From a checkpoint of a small transformer trained on Wikipedia: vocabulary 1024, a variant of Adam for these matrices.
Each number is 128 + 24 x the weight over the matrix's rms, rounded and kept within 0 to 255. Layers, rows and columns count from 0. Numbers have three digits each.

# layer 7 MLP down (transposed), 704x256, rms 0.0789, rows 594-665, columns 128-191
137140105150136139073102093128115093107123123142136172131142079148152096098182141131114129157152078147142123102133172131149130142132091106128155112127122115141124090110134157126132123091108150
101077142129116153096109120119171124139104124125101129132143115076126094087150104109122168148122103109100107129094118166173109076125144132132107120115102145120141108124175124105108115179152133
143106132097125094116140137147114094129162127108122161117157103133128131155104096153119123128165144117182129161119143097138158105122132096126138113164102089077088134138113119142140142127121090
123135106131155129093118149101130134135131120113152142111123117122116090125151095159140118161137113147126130145136104117124156107166129146140137116145128119102113128130156129102145108110113110
148137134131099107128090111174119161100094119183157141125118112111130081162126135081155118171149123125132116176116106115133104117089129141139099123123137163154122140125152150171145103135125102
135137065105130129118137122144103106126107145134103139090080129087134110109153133136127146170143147130140120137094164111121113092094113155135115152104114122152142143126111164154143117118091122
114136111124104137135104146119159103094114152139144079139098147111177156083118108146133056119137147098068142143092141155143112112146136135091153136103136133124137147111142145163079121089162115
120132128125112149112084125115107167135143077100149140141089144159151146152093123102100132119094113149154069161109124121134134155149090148169128136154133119153123140103097109134130108121157124
099102167155096149149125128152123144128168105126135124149116072148114177159126126141153129118105136163155104146114162115103095102109126098133131143119119160159134134143170121126121137154151152
093138097152071150131142137115147161179154099166089138166186114129086120096126124097140128121080140136094103106147120091170140112170154147094106115090127140115127089124156126121138160120169121
174132125187111101105122131134136114182114115075135125159108123101158142111141100158152119142111095114150084075106117175111167089127113125139133146122110112132104103112160156106150154120118100
122145120134124097111099125111154102077172152141161114166146149127133133137163106112117147130124112129117140114083102135113138100097132171085133165138081100095131117146080125126128106127099116
144135097145130154132142124116136082109137123131154112121156150129100103146120095144180101107175147207129149139110161174145134113102092113124139133114192152126090172132120116157117081122153147
110114111150119113121130125136070131144062127155159153112147149139113119134112092193170117143109118091087127104141145135136109197114100112139111054155130147118093126152123139138127109104105138
129121110162179097144129128157146143143141149125125188138143168159145134114128139131082093133156125175136095110155091151129148164145135134108135115141147176121113105126140150133143097109155090
150117093110123125150153105120130078139131148123157128119114126087116139153139114093166153138124115156188156138136173120125133114099122115150132169098109121105098152102150118136126086128116065
160114133079139121111168155117136118113119100134149129139155125142145135180157124131126099119115112126134168143126100126158152107109120155132130100109133117112099128128105137137147084125168170
191143107081111088144155134118117114152112124119095110103109128105135138119129150126088133108125135095118131115139120129130129114110114118138152102128126109106149131155100131115130166159131127
159143115128152095107129105144118125102154081165123092129124126164145086142141114158149116090150138072110147146118110088125118131133122143088109122134085128184123150103109090125138151159159080
180142110114119084102113119116109138137150128144107128105099120116094110129103139118133134136133128152130151141090112115158093147121115139126108116142111124165149143148113150167160101127128129
106108144131100109110179124139120126141128131104124193093105149085095140154153162144109141186092115147162097178158140118091147087111118130146134170117120166137155125048138166135115065107095111
131123151133145086147136139155118103133128113133126157118094118120099116163098157135123119174160151106125134147088130082145121096139128151167100147158111098155112105158127140127168138153123141
136090126063119131121125129123156181125106106165104094109173101100162080119134174125126083117072109161161124139107143164113109125133171128134123128149121118116141160141160138154106133170162198
092119120134123101088122109125143109125114095114101145105118099168144166116131122153098146147160138128157129112147103167080154131101129149100140130088153149109162161109141163141121103107134110
126134139108153076133124122093137138089139115146111152124144152104149109122152148143128152126110146131147135136083101134131125117118083130115129111135149122124147101164140157175142158111112133
142120092118114131082125129156091164087125169115111129085140125126133138145120122077069127129102121111166113140149123150134094136107085162125120146108118136146178107111133146095120137157138127
113172091133133128115154120164093091114143086125130110081128126118081099148117136105132145186119187110130116123130172101136139151135122107087132132140126100169112141102116154165095151125133121
137127100113093131140108116118119153088150127145127130115137156116154143097136158132123135131148180125097152152158108124110127105122137169146111121116119127132137122106116132151162155131106155
117125062139097119123113119124141109110132107119100120144120130129139083108132123109128111153141137115122128165142118105106109159152141136112112125092098132215082083117133135121155126160085147
115152154118129108109119166168099143139119140120123126157171114128148120103158142141124146071130163133085126114115126129083115150147129142115148139109185126112172144129152082138133116130152137
119094086156070179126115134107110166149152102100111122110131126119133126130132139113143101162101106158163119111109135120107145115106099136114127137124127109126141147121117155111115122137114086
153137108138125131132103122087144131152107160148129104110127154106154123150135140143109153147090136118142136112157139124108109147133158118111156117132076111137125135112098126090135154139118094
126149119177106133096166164130166138140103110153163139090121119161098113116135118138097190123146115142103116102153149124131153128122120098134105081125115152140127121168123145109096132116143091
147101155103122111165157127086107119130120153125076135115105088119139133151133130086168150099162130107113122102132108105142081124122082165158168152132134165097138132112092092158132131123108101
110132113085141131138138134103168097129155123089130152153085093118161096114111131184120148110108127103101153088133161123137126108095115127104130142134123064128145124110121124108140100144146171
123132115148125125114142154102154149133085113160117081141158117157112144148098124155146166136124136173113102107105091074143122117111134096125128123168142066136136104100154109190116108131084144
131133160141173090121128131149108146173168100155120153147119133115124144126113092104140140095113146080151138134127111144119160102126112139149133123112145108119096135128154143123137113160120106
124115155138144144142152133138137179130111171108125111127099149119096131141145121121110137110120121153145148085056141092139106169140149092121104103138136141126144119110109131114125147170148125
098123121132169132132149155128136125129117097159114090097179104162139107109104122118132115126103144127100143127145192120171070164122147134118130115154159135134114075112087128122083136114148119
122140120105153160170103127177139089125116104122110147136120168124124216125147155165148110095128141152115113128109175130143102140131146122106144129120136078085125139136087131097132117131112101
167095153123136089133119110124084119107133135146107152106090103139099158118148091146175114143146109095119154192136162152139155135101102120114151138115096144151104125139098133131113155118080108
110112110138189134127152147106143100153157126154110118080110067116127151108124106112133151135154145127110076173105141129129137110120152124144113124096137139162158097085107107107092109131102124
119126113114102166116116146120117092118144132150070108176141103105140136161084120079100135106107110171123128164084145107123109125143114110118140100142124117142137135113130158067112096119170135
127119139159133140135161125114123112124104101111101086159176137152111140119162129137140119167116117148100095136104117100159080139180134105144130108147132126153113122131136100111151096142100151
166136113189111159157114125120122119122156164148157158107084110138126140112133116150164158130141154120154100073115139163121163150132118131155146149116125142150140132134129131124124182124140113
139164126056102151149139106111170165156143185133108119093091132152151087126140104110100149161140109113148117079126173119160131138104124108103169107154145165119086147121135144161073116146121123
130128161127129124136074107107109106124123138088113127119162138143117123192144140103117115149120107104150157143117123118102104147104152147143155132120095128106147177135127087124150126093120151
141108164067109136093107168172144139107141145127172100116176107103130110137141105133093140140107139144109095136147083117129110103176123108125097107164118085100134113161085124154117089127156098
162141140098129142116133147103150119132109116052106117105125125121164151182129120136128126105111120127118123151110133135123105132117114143107104139120111101134144112134112130148111104104121127
145097088131105115120141146160123132135108100140148116123099140143136110120143132103101115127127130177138149136128108082114107123123111112175126044112151148118097148134173139137173152158138152
150101136134111134122115118105100135143186131124138134127131080094095148138161121103154105100141107126094142125152153164117125108130096150124156098137161135118148155159143131114153184123127144
115134145121129090126139134150100153110179102108201129100154104132135145135092133156146108127113085115151105167149198160107117115130195126150123102162130117131132097130142117092092122120115109
126123132130125132184116047140115135121126131127131135123113112102118080104131148063138089115108149141145094128145139134112099108119123078156151118114124121128109116097157155102141097132148158
109117116127143104124130103139149112173104130104118110122108131088103131139123125097113127123097140163144126135163133145103123115158156198181154089122107125156122140097144149116148149112169053
122148157132160134149120165120145143168152164147136116121136136154145142166138131129118087115146151121106102148154109118130130154139122157093121133126113125148111125169141108109100113152160134
115133123128091132111178178135118101117130127112140076143130060113092089120139110114117168091152141150129131112129117180125143142144129129161109153164105131092131157139146136103117148061147141
111129158093129169157124161110108130157114133137168095122123124140092136159130120112120092128090150132109142132156122111135142141143120179148106121114124108109078096132118117096164105100154153
118122134101131106117118145132079152116143129109138092119153112098161112113147101123155070169112155195114128194143124126115142076088152132145140120113132174105117126105190129126132136149139149
154105156118131170156139143148144117114143126093138141133062140109165112126117117173117106102116097117100152158130139130115163141118123130148111117096131089110092063116142117127090123166099126
135113133151138180142080108153105148091152144141147183123106167122115164090124142137120133127144124103096111140148147081131158129079117144173134097162146134130090150129129155126116115141128104
115172143135142102137119095089109147110105089130163067148155114108137086139107101141127173126106118123153141130121132100145101131149136099142150136160151120121130164158116132129070106116125122
129096108164127095145091170144161113112154111113130137140112168151143124147161111137128140146134112136105094113123135121138089101130164121132128109117115127121132114117155142083142089152159128
151145106104162114135150144129150136139111132124105160071114101132140127120149162129115126124121106093158106126118157140137140079116113139110172159162140126138160129091144094158149109090151103
129117155138096106152143136114148128134113124107150121139129127153108134138114125155123182120094134122091110125133117104068084153124137180126167154142185135120111110110118129119148182136140155
120115141137100104119116137141102163122050142164152104152116147133156118147132154143144102132105112106129148105154154141136133128117105136136139128125140099176105147145097121149110136132099128
122119146139136135121133133132121153115111080123100169102086147133160126142120119094111134184095111117128144177091104171122094087067141116093103104143068125199096116138121170130080169141138110
131153199140164140138108137149079080095115179087073108161100095094136123153117141118121147167136091096118161100153119144132161138142101133147143149181135113151118128098138133131139139127114134
150136133148126114126139159129159131130115139155117158171151113168142148137125162091150079146132131128115163132130128141105142139140140111156134132159152111081142132162109121173147099117097148
120121148087108162111147129133158079156128135147079127151143119167086172144115115112124125118127159120103136141125132129181135135136168186118124134114106125132116145108189107086155127143118194
108137113144131151133120128143146103149153082145126107133168114151141113158104112127106124115120120094148125088143107118125095158106143109149143159131156090173144116139064084119162107154123114
117153085136106152112142140161145135118128107102071153137125121132135152119143123137190165154148161122140120160180132132121092110096102104153114142154120113126115117138088097129160108112146169
142151134111134183111110150112154147075141125148144116101104123178157119110126159119116126142145128154114134130112140150114146130132127124137142137161107162173127153099107118144115115143103163
# layer 7 MLP gate, 704x256, rms 0.0947, rows 595-665, columns 128-191
141092130120137160113147145123101149161118095116118115146155147145127150109111110121119149154083152115140141107150109137110112099138140130133124152170074163132149081154129088113109159121131069
130125149092103126164150118132113128162108097122087111121137152132080119111129122150155072089130116118105122155129103141132149161121100164147119191117120115146127094108141074130127126112152118
156171144089156122097166091091148127125142132122139099129129129128119164107111128119108118142096142114152171113115146140162140125142142117124122141150095080133073114114139137134117120087150123
166154132126121139161108103132099102150129109110149140158125147151131202089146106148135109090114120123094126108137136095129157104086134127137106156122092128149147135218153089108148131092164132
119138113108145107119156137139129202101142118119138137103140090145137140116119094152108143128142152168130138086129134118120123146126154132124158121147129103131109144135123085135098090138122100
139146150124140075128085094081103112149115099173137151133126117152127131137118173170126170121113147106113116121118114120140125077117118123137113101109184110142143096157144161158106164136120126
148118155105139096123171161133135118131124161138149100108187132154112126119133116129176119142098081136135177162115100095154097093092134123122140127103167161144124111132133125098136107081090150
096135108129089150154107143122157101106156141164143098143091156132122154179105092101095112080123141126139136123115133122126106134097163104123176170140107144119121125130111134169131168127146118
115113156149144157113112139136120095107111106157126164140158118130127130126125128171130110092164121066119089108138128115150131111077175108134072188170116127134125080166047133123084103140119093
134152161112142154112142129075120114145092152146119116142095126141111136137097135135147107113130115106152140123110128075135106128111136176120158136121120109103116155172124141113142144153130132
135081102129112176122136155159089094121110146135101106159149061143108137130160163116129131097094118099163145094164113134090128109112131133135096120099123135139144131103107125159136147140168126
088118137123122124110142148143128126131144134087104111137112100177121152133164110158132124103075131108146130105114117102090134123126131140101104189112101126160143127129107109103098137114131115
137122137118129144129125082088123144110078118142088121112141131137122101123127182134115151137139091145146094091138115129160213127104125120099081160151105117157141132128127141126126131101135129
079153136092159101140123096095076112130112139100145110139158113145123164120092101139086137095143128147118118092089094136142170119104165110137090103153102157128115089142152144125098148097130124
130117127159112140143131071125115116093115102160120161179146116116102174175116158141124110137106134152152138132080108107115124117164148150119152156126153168148168120088122117139130127124128128
169116118143139083139141093099172143162151101152150137110154124165036126164103137098134151156099108147124131153096119093149120166107131131089121153113130119110140114137099106165113162092119099
133158144088115109096146087135136152139130116123128130145084139100130121107114152166152130123137136132161097087101109126149096140111147123094099134148171137138168134180150095152174136120123150
142116104151081083145160124123078110124139116135190130097116089144105159114102123174139132176120124125160173070129134127153093131163089140128158147150145105120146102111117142143149113091140127
120137112132114126130143110102122139092143129091121111106135127116122155120122140102097130138138088115132118172168090146109138088139142123134112110132131145102154132119115150119129121147120096
101156159180128158118184120095152137143092155152075135177116151116153141105155183142147110169112135117128105149132097146171121082148135148135128138157128140118133095101148111157141123105120135
121130158140135149151139155130168123137116130165112142132176121137111167127107110109150149136121109156153182143115115150102109097127133127162094150161147148113149124132151095130143099113127117
174144142140156121124115126143148100119103127122134163121101132142082141125147113144113143144098136134154150130145088111147181116132125163117102180102096122104104093136146119133143108082114111
128139151125133127183125153101152137106155107102134128100104152095101129122141114122137115115122126137147082119139170113140129147093104129135116160142085121119119130158119176094110108089103117
130131131094124098113154116105131102127139146131141114170120112169096129117121126143167160139128140105131131125093166102127143081105171153152121158164124114141130166149144142161184162132104151
136108139149157173147130139156151105149132156168106087126101151119099097122146098111118107127178149104140119137167127136113141103152170131138123160139139121158147163092076163167138142126142109
150140100110099143128112112109097135122123138151092143127123143141120106109122122112128169152104134151183109093131123118173128102115125086099067147171107109117146097146105122126114134126124112
100163114129092169115104131142093122132122110113126121191148136130151118141138104122135086128156141095168118140151107134140118089115136136118142163131133134082095104109115101145096129124141161
148127146109120129149173131092124148127112134127141139168140116150114116124097133111149152145158117117129123116139149148146137136137099160118138166157122132098151095125135145138143100093140149
144152083113112105089137113118113162121139169119131138115135131097123106121121089131127106156148141143097136093105092150120111131123118103067117140107158110116133142140115138118122157103129111
133106121126056149152125135105101140110137129113121133137118157126095120135153128108131142171115099134132101080141141130125119105100117169139088132130093131087149103130135162120139105121130130
162124166143156137150088119163116167160116166144100102090093136144090142103149069137114093152157123139158147145141126122137142104066141137128132154132138116128104164174121083144166135149128122
107135159106113124109095150135143123133146146144165136157155134121082136131118132115099135145089123127120119142142114099155184152069130115080122119100143171119117142123104104107110158168112111
107178085134126109138125176106131133138130114153116142134116124171121144127114119152097130065142124107146145162136099096156099106147119154098104146140120058095133133110146104168145094100125158
109092138140073166131136118147129149126121129145127118092119179141130171099139154091140119087125152161130082112158080124127145111140123139125114119110113150112102154128149176108146140106121092
101138117180113118098133110149148123147125178149122168090088136135137140165133117142134130099150087126095106126157098139145124101099093110174128136148123112135120124136125120152143105145115133
162144142183104116134144108114121149153104147132095144129153135118077112089130103118116127128139133087171138096134157133097151096162114139097143134118092119120099123134131141167128145081118159
130112129101110133088170140165118068129092123151141148088134129149143122174142102084119126149130095102150134127134108153146146115102138128136117121122107148139103136125117131106166074107133111
122126143110160142117134108149100131125183150141104106156095143128134137122140133166099135094115175136114178133122115122137072110134135131140109136125099137090095088129117149100125157138117152
139105153129155141145162092102151102120114130109125137119147160129101078141143130116108150155118122093167140016112093089133119121145185104152120113103119181146152118131128069097154125149126184
127182159165128157111181117126161132176135132126134098152140132129068125106157180136080147133114140161165117109113120091137154156150130135126126140125129135120156143151142095140107125148126174
142133130141117121143131152122145130110130164133119085131116146122122100124140152136128105135165139124122113134148129129162133149145152124073088128107134126140123154157103095163141148160134178
097139140116130123143148126143094066107125154159125110143099168156124112128152112126136134127094103167127128136158167143077148088106162143144157151150181151147135158151125121149133137150137110
125114140135116111125118115108103152146113086132126164135112166149108129104131176121078166101177085098143100092084076147126145142137152113126122107119136117129095160149130124127099151129126127
118153114140115125085133141156114126134128138134130185117137128185118122157072139131115170100113109120178156141101100112110113124089118093110115097125116151112139180141159100163152137149132157
137102112108136105157130130125049113087091132167107149123142111173107110093105117121100124109062146109159111147121136119100142127099108129107131135151134156090136079115122118155109142085105136
135133086138142136110085123132136130149095135118158127129152125094111142134132186131141097169164165111127097113131147114135140115132104116124153142168168137115135146150096124107097140112113183
068138114132141156127084071120127150168142124092139129112111139152078080163147089132107155062087146121136130066135159130110145107108133111126084143140092156106191083159073107178099147138100129
120121117117127160115129096091108111149114090119097122139148100134112119130138167165082114145110142149118164131111139126135139078144162159135159130144148128143148095162130139130130129182147106
149182162143116145146162136167128102156128121150109127097124079133142134159154139146100076145084143121100149101133148146147208110134135152089139121135110130085135089108128083171130155099118180
115157150154137142137145107125142108156104137118149126159112097130135130125171148081116114121129121174162120124138136119124153142124152122123130174133160094143155140059120166131088095119138124
136148113125132095133134132148110147143156134153127111163150094148085123131089086105128131083132125081150090098142133124111140128142162114123146129116123122111121181134110136130099113101108105
133115101102095156135165133158102132090055158131147133142115110140095151126136132101086185135119090146167164146109107152106168141149128104095141140115108126096101131152109136138172169121129087
120127114149126160096123160094116128129135139110106156056133094140146152151148167116118152139084142117108132137134079141144129147118112098133107175151141153082134128133115066098141111100111141
135107083151144116134144114164108106106117136180100139126141136127118141085106138111138155131125131141145146118136144142106110099137163124137120098102126151110072147099133134121166124116108148
108108133119102133129123162096094096099145137179113123121156141138108125136172158133080162108122130106144150103106095136163141139107121159111089110122197192105103094141157121182146146141174157
096143135132131092141127105136117082103079130132152138154149146126109151123102117157110137157145114133145142128106147108113072103159161153157144134114127122158121094144118106143166183114108136
141126146111144119131108126115084094121124147138104138103111173138113105125142118140126130144158137114144092101115107146140165170113152166091125135108146147095122141124127089121159187095142154
111110120107152108071147115140132083157106131120106099142145121147103148156094156112102126114120162095164135127091103098124132101129115114112160123111158141120146138132114107149139130154141145
137093154108086156151101174164109181100097129143082150114144132124142167113154153155111093121115158136126128117152099132152121147107159112114122120111096167111160123106087142112121092165084139
147159140106100130094118120127109110150131147108112144110112122082124115097128094097156155109138108139172170108112090160132116120108161119132139122152136147135133136129122131104111087129123131
060135111136133118104099127095102105123104171124104119122168162179126125159113157112131148131114174176142129103149114149168146154117104145123093150170123159101141087135135091129091104139114084
109112092093107155086133126109115133130104153105072140137121144114090105088139117105113143156162136139114169095127141161114140090115194168130143144160091146125177136162165117105115146117194123
120140062164119154133104155128144181160143122109100152144127118146126109108105166160173171127101150084138133103091163100181115114139133136080084112147134093159121157114112143121133146111084119
090109148153112116157136190134110113084097131158141125159132143138121140152132182123097142157074112096176143128134097109122129118137131096124083098132113134119085139089154109147122113109129123
100164101137160089131119150106166139142117156116122143142123109164138183154136156089135117140089141153121138167094118132135087133124189116133109147110112094126127163131129110125103124086116129
150149136122120123085152125120122156124125144113131174135148105167102119122158117083122109158136130153112147116108107148115120076109148159132131103126098082149152163171100138165174137143116205
143079171145151153134157099070161174142121133097106114107134121139087114119157170118151107162108113145138157106109104145141087159108160120120076150159084100105151134137178138099136122111159112
118131125141175145114153132105091129109101125136140124126132133129105150119149150123089094085131139163116110112171145136106153126143120145101160149127061128129132108124113141127158114136102150
071085137122095074117119112124144130126118166137132142115129137153101135124130148096115116123154154089191133127099102103142149095120156106140072149105112125141093141168141111110131122095107128
150107109128111156083114098113131152162122136097116143097098126114109145109113129122070126125123135168166146149144131175140140145147127135086142157106140137118145119142123142087111145145152102
129132124124122147119134118129081142118107114124123141084123084130101096155106133091123089151099093143158128136156146101164152086133129185131163091089104118071132114114152150126090118137124093
# layer 7 MLP up, 704x256, rms 0.0965, rows 595-665, columns 128-191
117147087113130111132083109132105113137140149138159132151134121110128133112113118160138141125116160112175090122139146162110151131130115140101144154128108105156095108126108137138146149085131134
141122129143129157098120111137146151152118094154158137152100140105107145092120131157108138105090160119133104107149074093122106126161110127119106143118151144142156119093161157119099154157136141
119125115121125114134111136145107112119125091138124125092145162118116135148116106089108101127113083092092098133126151132100141181123146161123131136150116150121131099118102109137144129139124172
133108135109131139092141100133136095147160145136130147115142131134126111134110131145100140124148114156137160164149142128145101107139100110157174151156127151098132131176117129139159131088123120
128114104126111121160096148131152144168103164119157137176141116116140117108116108174109131105112155141100105159165153155127106144127101107126130134150123125132137147112123131122132145145176153
165156167162089088148114094109117159139125083130153139096113117116102136128124136119125156135117124080134090136142142110136153147173128122091090096107109102186142112119108135087103123118158084
118133142143141128136086112129120113111138137137093140096115156144102128115121101161108158128161146132177139131118125120146100155127117095169140109127127090161080101164127093107101059141095120
148138134133118118117159102097134112115126120102128139118140178124109135128141126136130144138109119143148151117132124116098143112104118141144107105070133129097141141118118148143152117113136098
135104136113159115153119121121148149115126182120116147137110135087111083120126125103127136160127133056148118147062109142149136169161175105110120106132123147055132134134122082097066096114131099
116120111134153153095122136140080142100132166120134148159150102107093109094101149146128146178137137155118136110162112097155120156132099117122136109167121121121071094105108080145061175127147162
135126106118126111145150127132122137156079112141127106083156120125141168094172148088131095135138131134146168133147101158188148153127173116104148131115108128150099112149148183128111119122150124
111137099127141117102138113146129101131113145112114166128093153115158126135153064157116126157122101137158127147108117116121130123111126150154094124164088128127094088135143145119104100146138092
144133173123155127156133129141142087141122097113100078144109194101123122099175110192105100150095137146116125161171146130105138115127091139144118148131163118108138129157090085081177149118167116
105168149110088148112112180095157147145135114173130069086092092143107108174123148145148158093111108136118111151099115134100149145152175131135131140157147156136102154091127134115124110134113151
109142129137145156128163180109150113123143110084085138090156128110202127136134154167145060137169157142130132129147124129126223139115112144108129095147118141116129108151110143134176120106150137
143105118113128126120136122151154103161159116121091062154146103107139112158122115109120120148157143184152114139103153166149179132155134129083145102109137119139122107135103114138150156126184156
107175144132157169099140117139133128100126150125091117156141136144142089090154127139125141137116115126147163128087098127187091111108156121113112134164097157161144133111140124101086143146140144
128118107151098067159105095090117133120129161131119134138116112148103146120155148115126177122142139157140089134119136178173144142094100132108142156082057103094101101108138183119090136111106101
103149157105123175156147098120152101142112122093126144165151171137148124107123131123138108103120133151111141113148123119097152140113118114158127095108120138095159104153147103155108145105139129
149165152154114148136134109139105103116104079166119106122117103110134154143124176139110138138103163107107175113134176135150144125148093149117125137153135152103118138145154130113100109159186087
127173133141161139109153103083141155125146127144110124138123098147151111130137116118083099105104042144115136140125125120131137182127160164118153111119111117129141106144105132138096122155117127
124168100128110135095128162169176138090167169118126176142132173089136152140092130140118132124124162100163143133086151128100111125137123115171149135158101107141160191097162105133108099138097140
152121128135148148145169115135100098128164139117109085165119122138147102144132119136136138109119144149121102136157139110164111120118139115135135081132097160140123123138131091104135177102145154
122123125119118150120144137076108132117147143152156165105110123133068130104105148097138082101173081161124125132185135104154124143092106097142110115154065154111129153118136142125108150138146156
132122126095136125112148102130167146138132146143123147116119123175172168153126128110149120115136087114092151154140102151141111055104123111112151108160139116136117128204149112121089121096148133
117134157121105146155131165157174126122131130141132123072121136125150156138107131131099111131114149125120153113188137126135154103092096104130099116113154151105134078095131100087146172073164173
095104147142171141160090153130124104149131114090151128142106119112075120113096120137140168163152108152117085129133131125101106141082143132106159148156145123130113139110064110091123131096145117
124109129155114172134145142098099161156123107119154123140138138148127141151128152110121122139146144124150100081100134120104119141141129116100150112127110095088113087095124074116142089133092155
122140133131151164173135132090162125113107121124113157119122120108137151128153119108125113150146119097158138112138116111144137137103073163169117133141144109160116097090121173150148159145115126
132121132127159120089147125161158103146103159109129128141148106144151156137146105159136161126117184100152141134137135115143129095137160128135146092106154107118163130149115120146143091116100096
119160147093150135124156130116136119139119120141119152129094145126143123119142120140124077122111152099074115104135059139137137114156118150121070127103145112123125118139137099139108130107140164
131150139142113177150122109151104110134138100150133121134101131152141142119153078181118144162106104142114096125097161126109095136128153123149177100158119115149144136105140085128159125132146127
105153122108150144136141129115110091073116138120124080136147161090088100103096143111117126159172066132137104108095136145114116141128158116087144117090136132101136133106144096116122122137124167
142152137117110092148126116131116131153128131096106120108100136131148105117127101092160129153135113128132104127128173147131122110158118142077139106143121085140145137105076167129134156154159150
078110108144133076154094169129098113139149179157155129122090140087102164122142099110181145119106123118109111151119131146157104167166141151164179126131112154123127129149129104137098135092140101
165114158170137155131122155096131122133087117101148122097141115153101144121156079163101113107142092121126136105144133087134140122091140156142132086148134153150146115153147121137138128144120154
102103124120139101171179143165158127114135144107127105097147107114175135138173110123147141103154118127104134154145103132118128143140125118137108104136126172126100118085128074119135119089143132
125152158123112154123120086087139146125146135140105148123162178121092122138144141117148100123133129129144147103131078149085134119128083139131104170089122124126127148129097140145136110128153113
118132130142150108125125168117143084123139122135094108103128134093117092124108128151106108122102111100113137106134129143138121139127104146181136082153162097137093145065152118134136120138135097
122128115090171125144087140174170149151153137132114116182154114142115110113093184153112149098110166103164089131126130136142106134132136132102162125160137085140121118147146138158110148145125159
097158145131129086151129178134102163095125130091146129125150144137138084133139106163142156116133109134155170092158132088099144122123152150144176131131096150130117173154151120152155135128141129
107148144132150123122131093111126106099133118113138128073136135131109108131140114162088136153118147092136125134137121156125113123098136156136141135138098137120156138146169146146121122086126081
131125111127120153084133167155108129104136138180071137153135145142158114102152121124165129109119095140117144148123135134102120081113115135145158098155168125117127151112144145167161129124121092
116124108106111139137123150089172150147106078172129133115125119175129175137146143135136123097134125135091128150166136107116128118166162135065150113063136137128124087132136098132144155139136089
160145124142071070144158166142126125136138133131132147151111103169155091078093128089127179138092080175113128134115137124060100066137101191105161150112138098128080061101098126130103116120148136
128113121109120127133134188138091135146115152172107078134143122162145174082094137111114163059107141157074111121164137146167091121118154110106127118097142140158131127102086123134123171146172120
179137104081124158098131124115145116099112139139151180149139162138093163160125140138082114154120131112115115118156108159164114139077161149112100130135059162135155135176148148091110094135139129
120161076129137139112106171160152117146160118133164155153096149129129138071096098174160099122120169144126135150125115117098175159093137122120123139121139113139118123128147109110142117131177139
120158161114193098134129118138102118118073097136126139115107141128143108141095143109126131137168157068133147124183141079121116127145073108136132146146103145116131099108097145105129117127104156
116131098138130134104138132134122150150052106119140095138123148142143101134133122117143102164124119141150138125139112102115130151148147109152123141125102127144110111110153109146105110143098103
072121118160107158094081177122075115163106100108135159147109099110103145085141152133124117108088125102090115120135115125138140109141132124137139161099158160165152167098128156146133150137067138
163124100073116111119148157126117098096101101115145138111160110176137156134158134116067167146145133159114190164098101098106177180163113163148174101120103111141172143126107163124126092145113127
181174117130118154132147146108121145139094152168122107125144140118142124147159106114136100153107144130149114153142144127130083130153105119105125126124131131110111173096122151164103066152130135
141174123161140086150141121125112162146100133102076092111120136112151121154146123140142176127121141132132129103117153115124108081150138127132086087152134097139160102131110149150184139141120107
124170101126134125115177111143141112099100089110103158130142126161146106141106123112111115149065091144127143153124139126127120130124146147111166141118101183176139111112108160098077131112135124
151079123121100180145133073108144152134107140140081108127098134114129130089141144132173149120115132121125154094132132140167125159115139121117149118075107150122119160146140086148138155126154115
113128163192097147128077078152134126118110154146114127088127098136136139104133132178140117094136136125133131122121129143131167131131131135157091155101115118093156104136118102119151118141092079
135148140127132129166129149164175154097065116133139149120127129130144134162146127109141114127180166093119130122108136147097079095141155153123155102118121137102117168117113143097127144111100144
124145148148132142087148140119096103120149083135152105144149106144156125126128129150128145130094117136143135165173157128137136120182143129107127124130140118162087130151118105139122129148116133
124130141142138135155144157134120137101116155129130151126094167135147159139155190110126075170115165120115123122122102126178151152110131121147095110122081161129130138121122111120126159132108130
099088146132162178133113096118120108144138163105124137140104136103108118151090133140119108072106122111095131104126150129140183120109120106124114123119147130095088103131118118146115139146160109
122154128121099155179155102081188106141127126116147137155120109157152088157155111109138126116098115147151080125125126099149146108114149112085127161086125181132142135150168124121103149123158119
122126128116116130167120150100155101134127186150111155150151121141163164072132124142127089120148166144111136144157116172130137139120176118138081094067123135113187145078124096103124074108125141
131117124138138134126085081142158165156140115132134114110135071119100092134170141141121144119099078150140150142093137084128130093109110118118131157118119142124150117142100081135125110127144145
133137078133112128135127129161101134155144134102141158126164119114111127148145162106098147133143095135104116131106145110100146104140125110122125172108153110150110154121079150147167115138095094
121092157095132103091119171151133182139136065149133138201163108109097107121123126138116121120141124159145100115126140082103116107112125175162091126131156132167151114128151096133148109124121132
134103074124164114122159106146082142147113144123144148113111107110129114100155133093145120163164138125157123150145088125167148108118101100078106128099163131123126107182146095153127123133101154
140142171144145121159149118113112108097140155130148083125113162121119114104127124116129159163117134113114100092142109086123106159121116128114095146164132107141117164119153176180131116135122120
132155152088109112123141098075098147147088117120098103157146150108119104113133103151189120141159133125108139158149134089102098121140103167142149124146104123123109150116119159125118132147162127
121137147138130118156123130081085145127130168130134080146130164122116130154169139146073133083109103140135105122093098122170140139142161162102116139127125132110162120137135153126123131136118118
127111177142107133114096117145146134131142123126112107121148169111125134103147145145137108121119134138121133095141094062164128099151143165162124113138094117088154111127113109078104171160125135